Part of a small language model's weights: 4 heads of 32 (1 for keys and values), 2.33M parameters.
Each number is 500 + 40 x the weight over the matrix's rms, rounded and kept within 0 to 999. Layers, rows and columns count from 0. Numbers have three digits each.

# layer 7 MLP up, 320x128, rms 0.133, rows 303-319, columns 0-127
475479521489509509484467513532478553544540458555521520514444428486415467523459496504478476521498509481482473534482486519455456484543501432492505532442522464530475434521585501493531517523534505542560553474492557462505428473471439503531496438498457551556544500495586513491496594401464526500524496501452547604499465519526464441473508535468507566470496507532499473525480531437483474462543
443468515483438491515409512472452485545539546543442591465533547486481517544546464434473487501433476505558507471484533470470494418447582438538482474504507462480542489440511519508451490543545538475428432477449519473463469552559454468519548510546456459587555485437547461503487473544487517517512507463451568563582470555520430496538540526567594523511503554525502497516462494498525512464578
452461453494409516508548459520495500528497525443481535524513512490530537521479516468496491502580536522451549479570470551473499489533473562520525410479384436526558488514500495493565412471497507541521550435576554541479464475472523545494472476477456496475512514464529485463466526423495448492421397549439525542544505562478541494477446460480453514484523529514490489511539498486467543503468
456484546534518507507535565498507464394481525511440561468468562519499490540465591504494567452501501526543456537470472452527467550512447527493597509494488481497511511509546543463538518508535428488542534488544539522492486498541482487475558444484530547462507517558559520474516444456509521469562513521476475526503464460486508486492567476466436484472466526526466584474526477523509474579525
481496501451471506520499512552453546551513501463546590494419469491503509513451545449584441447469452494454493509555502524526446479504467632512563479504524470473498467546463532435406490493458460525503508477510478569559506515564511417420521523522456478532520506514543425486524512513438583431474503530502454477415468466516479470500443530487435528496561569464550511459560513512514383541484
442496481479502414529455519530448476437489551553479447525564497495502556468481607484583516523513516453516472533498558576435518456502505466508455536433469486499501490487541453570465452495568529433538484571562495478450475497513503453477509571458518501458477519514598510504472503507524567543495462586453459541519516531514491462617511493525475483502478528510445542517545541502492503532529
552563492467573491567486501405551533475519482519497461511455513535498506535477494482469562493455522505472478496588445425484472518482506527523488499521492586448505441500539437502503515535532502563505491519438412480485488593585544502506511494523462493467505496496555494482477481456544570541453522505475507578451550469494528437531485447484534447475468407505459490468536499527515469496493
513530494456515553497508469501537537465443529485496521542558476513523494425489524578474455443470497475504536512551565418527557498617537552466509497464438544467565454470525547447548483568513544477468466505464393553458485547493507546533579506544547470495446437508466502551559560586509487507552526429451497479496528562531541569464494488499547463569597489506553470429484442511509528534534
485508496568405471486517477501520511548512505400438523479517530499474523524479481522499515445484498518508451518452517509485445482396567515455495524483538480509512495546472466431452473522529489486559439534438525557554515526478491545486555498528484530466486639534506544460521488483518500437532572503511512514537536512569516574517507504482525463492484513467494532545516431499439538388476
432520488483487483508463558513508476531443522479471561521616506606526514526505462523520445516482541555466542511414509491531503474550491490542558532499485543558426547557505525499528478463545467497500493545494486525482494525481477476566490511536575471525554601498553553549483497504462485550495463458523542486453464490474542554530460463502565506520573459528426591497417480468435437488480
495543493483484509546546507505507509503403503520427521512587531560514480489455444539503534576462505518507468533576446506465555531527553470574470486484442495553519594567562478528466515514512487529476488556494541518524570485482523484492554529528540489546512450469416546417511535508453592419457484477506511458522552508439434497514501513475485440513509550515480523543434572529457453504463
507443572511536525475563501483491510478516550496528459501511564508488468509470496557552456436480464582408503406485520513524499500466509468571524450465471473426475461504517504451447447494546539466454408534486529547481517558471482591475486484465517481513484560537560462495426480548480572505468523436461483490449554422527524531471545509435532493469573476531425484520493456513506560504531
534562461507445517523506520509585495488560453527474451583506471515471499516480480425428507480505509505483470547519461518614423482539504524534504529541530456571467471499470501511442544504424482437423507454511501463405468472510489497539540514496469482499440581511504559494506432491478482441487579526511493506481518450508487505468502464444511484464473552433510610569524512566494559522560
499462521567492506555501525438447521579547543523532475557518522530494460510519393446582498534520473457511476523497444526483477509486506519522579517450457512472472414472529470451589461477439526506492597529527502483503505531452503470514478482498516532503510424638536541525532449479520536488564533480577453537551465490523459515483483439554458519482540501497563489474453457449477533463416
522537517525452503506490576533465467491477492446500519533569511577468462531530541585476559470471527491467534555499524576430571550556624462532461518449539495526522456584495522454474472536498452459488448541518498533477435502495515472518444469523494482497482498453488482538504526481525495484515465483462529464527479455479562507555494480552450492520509476457519497515463559487478498528476
460405490420528532558530501544567522426477480415567467511445392544477481461514583521394523517508529520509495545476451525528502513533490531509576524488475528455550478491462529557484460488479416429488491439495461555494429522508487473499542484464516513496548536528532422477512513476511512504456419474454508544532547485488492478526510514506518533543573554478432552449531439513505451516570
509553461455440460555531488471488480498510479486493521578506495479430504479505474514489522602571546482509507477468552478527502544487473492530510464588470481462509460548504464456511454444447485539594530577475548511484426521475456489483458511540515501431439448491494567489497458434505526506491481481563529494478544539532450495485433459530492500511583500489467464551460545552525515503434
# layer 7 MLP down (transposed), 320x128, rms 0.126, rows 303-319, columns 0-127
529506525498463550508549503499482466486538542462508521508450490511456473521525489459431522496462460529511460456488513527407480549494640486533508495448530547498514491520552524485493597444470470505488553477494509451520426455504522516510450446501500526556521441504537482485525534487421488441473535562464569533490440444427485501463466478467494486497490549462524511469478442498521455448516
531462554522606509457507540480536471458481529469534515559499511466572442516503523431481469502566440471591481509478491459546498506493497520477474564409479540537494516516543533430575487468426532553507521500527461487538581521463484475476551563508520428429538473475552525521540464481508528552478558570531477466546437417450591499470549525539491539523499507483499532530580553494561546564444
446498495453448495543461530553492463508549544464507472481437557546470523525510485556524440555474464487485487547455468507461471501516523525474479531416497501512594483503429477448435472452502460482517444518499543532518481523483540460539514487576509485518510529488516477501522454512480508558508400531537495445511523436420403489429447532490425405539531424491488483491462482460484477510509
523500522453513556450427588510503468480467516528553460471510469506510508517499514511508535499478429419513377516538514595498529537525403526485478511534527445495446524480492518505567515508501480568466543453510451467447511463556515515586555495444523459539494464491480441450473451519493548483453538455490433477508433476479436505549491460512544491491536539473505473468507465492517477486504
573564515535578462465499541514552456509540464447528514528474520537444475567482439500494531471417583560455534518540421501502496524483540491529426496543504465535499515470521442531519502512494541588496424439464527512534522456479571533480484511490492570554512439494468478465458509506578437462544503498512418536483485487659515472470578537525547526552525533468493503472480504485472485423553
460542504468501549495498494552518487452503542532450602534456493499472523479451505460394534534495452500504443493465470432497506501535494508530528557482546427442473527433542578490491508484543387491470422467421509505557479488523485545460509496538420470557434459502485556497532498497560523420535474501535452533428489510554485528479489437489518509486438468480470510412511459483520530529492
466557488560440543460473547423425542482470558576497463498432574502437533563458530462475513467511504475426510485454502550495471504462622477469516576509526539472434482522518483478473453454478528441507523519486508574490481443534469467511520471494524509449434479479414552472542533476487533564488499458425490488546526548479485504469490534496488493553538498543468527445461492474453471507481
565437507519573515491467444493457549560387494458445478486512515500492537546451533508513521543538529472555523555485500449469550537468460495467430476473417499503457538526483558499415530503481510538440508456512538499441516504485545535479507567592492444480495494568404479552560586491495534554529433435576528475499522499450463549441539541505597435497555543513557503539481580551457444493517
529488511455546476458481513536523489485521465501580477525583417488503539486501534498508494502512469491548532443533473492470422486494433540484534527521524535511468557493560481590510527487479550550472585428542540505475546496514485499480499516502480439424531493443521482476554495546376556532517526492534476507435444474494464421520462440481484478585480478505512497617535460507471511501516
544494462494481585486447430448556493497498478509501486513470581556526451464477430548450427573506477496529488503594454507525486481536538498510543499548469479568486525458529544618538491524582461530574472462437549476472541529475549498470506528496516489500520481529463439460528489452501511541481527478513534507513517518477517492557487450463382534484445494457534546423464425514473484459508
589439503541522507430475459469554518499439416482429473571496552527477537529515503483469489541495433477467431504484462486450435484471524502504532574469512471518478550563455524464518496502517460489506486530429541536589527516536459534511480502480546511508479563481457487485509568407473463496508505478553527450467490558544409483501503513456522545543522435508489474422444416499525479489577
494497470508484449466512543597490497535479495504479477509510514468530463498510486447459505477529457535434429517415521460557465449500512543441528534545444534556543505517450468563505486495427539505479525520514485485499525460479532524499488558542481523522426525554531614493580504496542466541490447583451589495507486468522474503500563469571470528509509440548448528415454500502540471421498
444530545504493465443484459443512504475554453492458499456552489469508423528378502494539461528462434442520486461454521517501577468552441514557515414492488505515567516498532499597499467532493505484445515519481562446480552508483478589537464452453491582513448523468531526520512514479426521480531449509480548473447439492500518484491488470499551580463519485519511535558511504488488492432507
463483478487562484526475547496483416518531489557473584461481550455481501551478437543514496489447469466448470458463556566487544511442444473523503592398455474563476443537467514448509459518483571450464482545565539473478421524496485500517473514552501495544492484488529549420402483479484496539516551494471532542466467455450463458525466439430486554494527504542453476480422518524555407480513
451467498478496483498525509528401454452489479452418520572548462569438482466503487491548567505487524513527434557521519483480577520589489493501471484462478483528516526447505456492482483509432471471473432566514510507481467500436512538545457521503530547539520509427495425488595486446499501462525480475470545424439504478485556497496448456555461498536528526519474454469524516463522522534575
495496494553571465515508483493501524497461433492432479537499531511457487547538399568500494525473560549631335438512467479547508512511451521532516516479486557531561481438498481527554503470502502481473481524474459480544492581480499513485532548560483491466533487491517545481422537509524473507551555533478479451440502595518522502499512531487513454556543498466519497503431489490518464461460
497589555435458511484572522584398448487496429466525544489517486530508522489515505466533540573522400524508489502451442484496536501508462501478435525571519456585538499531475482530535529494492573539485505501485472455502527430452395546479492479467482476507454518512487481512485531568523483557494537496484426502465499548461490482509521530446489525491550518451463487547435494458490498550507
# layer 7 MLP gate, 320x128, rms 0.138, rows 304-319, columns 0-127
526491535536487566575558533549551499582504406527484476549452461474533513549509443430501531518519493426470458535469423513521441464472550497486465533494555511585580498532483469508547524527535491561503540514454510578525574506500504482594469496491521467482542559479502575504446477438499500497526455551460416579514517562445474538517495465434534581506502495553523472554474491477490390467439
554493507487436455487549497533507550496504513507492485505529528430451422402548478478500563480626539540531463496501498511486539520467476493500488453543518520499500514505492479463405501443464510551481510450496481421570474432465501470513465493509563553500586475499530505499495416487471468498499547462442501569462516445481544455545503424461532551480519526471438454494520478579509503496483
513540448473520536519420464546447494511537504522463401490526495448509542522489571489523509506585555462444520484496525510510486473499407497419497560517485480552519518501421477493565437531465494531488510492510502569528474481484496435544479477534474419503530460540440508454491453550454559521557462521514538509448488538558485556523527536548577579536559523511556469507523517586504465487465
462456465470572582457494552486454486507468488515532501477501454507535430474529439571501515515490574492465446485500476520503555500466520519568486557475498494482513544485496496404530504467538553574545488424541537571507470540467483458447504504483510572456503491505566474540497555576505562539533474447520534524485472447496530484444490558473492564459505455500475517554462535466477398539440
488486558480464510506511513471456468452408461559492493471558551485548583483517536509490499442512523496544450432599530485521569461517589534498474544519490486449485490483512473439474502587553518472461522546475420482538508584553501453550501476476542472485468455542526446481476525510576487501495555458630479479496541439492477577555448415401511516459501526450401498567529443559505528481487
481577485546529549466512533531550460452646512491493490560525570554459556533498514473439488513477489493503490551431438497495487495476496469437478558471526480527526488501496512472485387473506537462478533491511514455513506428491480477521554471488485551438475531540427551505476510430488517525493443430520445483506531510587485465553521439500523469503550536479512523452413479523520529529445
499433523536460559533480508520537457512524530470567474515549496473526487541562464544514472528487528461472490476461503547526506418428498506490473481585510507514523467500531476537489400570547535471509552502415543476526522475545515535572488465431446520468597549570545517522505502489487554515538462556498540580471515461454465547459484507484458473486530464576552538533509512492482476507518
478397544444490481509492491476515447457454512563467533433589498472506503574480519485493535490503543445557480572429460494532514457467497435463533475538551477502475522520478548459490477460587439508509476450509484488499513482566587565504513469484463462466516504557459431468462524489494514512514548403502491497577475491517459510474536501528494485523492535550542520426514521534460437504498
556595515548498529548438480515511470524418531537427451490485537523525485525579456506410495457537477431491457470405471493488565446588505453505480490444520519516543482491504524511466523462577497497502563499471461453502558409472521501520519424455531571518558550505498513463405503522513479498486524512525459505495518506441474519474494465442493546571490486512506513449501476569488504483576
487514503464471423527484492525513468478549515479495474512557493534509533413497564517496482570528532516493504448525529449504559498534478537546506531574486482559534490609439453410466513527429527512516533507560486540514595557581507425543504512501468481517469514501523512473506498537460506610479494513502489472472560484463473485502552504482491512492537443488537530465550544506512476517481
504514477425507502543462494435501446474517555542517476494575529497588454479569461520472507465537522463568495488487520544491466476469495536430530561617534468523503491505487500545532476525519453527522521503507467518467528487605525482450447465480464509498503515565503582503564484497450515491506433571501504544483510526520504508460550501494525507551474490458573470401511535526452517435507
461491441515464526456471570532491451483453542514494451539599529476473558501450545502506459419556466492565428527578521538492456455552447510519473434530535527486511526466514486501498543567429397514463476448534497532543546469516505478421462501459584503568508532515484519586443544512541497567557571445506519486535561469511479543482432495434477474473509460582443475541518488475547469489504
473507483483536510520424493520503530485494511512497537526448548515424523561508459539454459506538505502491506390524509508462542485451480497532522592541491455460494522506361486486530524477528517561507508516472494593497515490591523528468486490430531446476480444505506401484444455530520557562536572468539517524493452489470400488449462481471511546496541492570495587460483553509551488472520
530532507494464513543506602559483482513484441443498438476508546521521520560502535476407483493506511541545494459492494533447560554494535492542508524483534465517481475627456512424476486519514487453451546505511507530471465489517551444491482442463521510453511559505495436504481477561529533492524534440482478475429506454532506552514531503471515551487540424540530551498461504527505490498461
488487486502582559476528532482464604519455485528559518492504552473521478536518438507551461487491483409480497512486487511523522462441554526491560539638494449441554517506497519484519558465565587508526533546538548514526519488432494509481455504519433541425509501458459534503462478564525531525508547522520452448496528558509466483488485559439478458487467429532510466482514479456448443498418
496529493488503519635510530530574495512468552470473489526481494442453526502504500566486553534576531498466472459482491514534534473458545462520517515577486411474513491505457519489464481460510488480483528498483508496530454599500560422491437514499517525467478440525494478429482442515554573491487437513517497515515514468558461515476527444445511522444573542496525528516551573575577504421496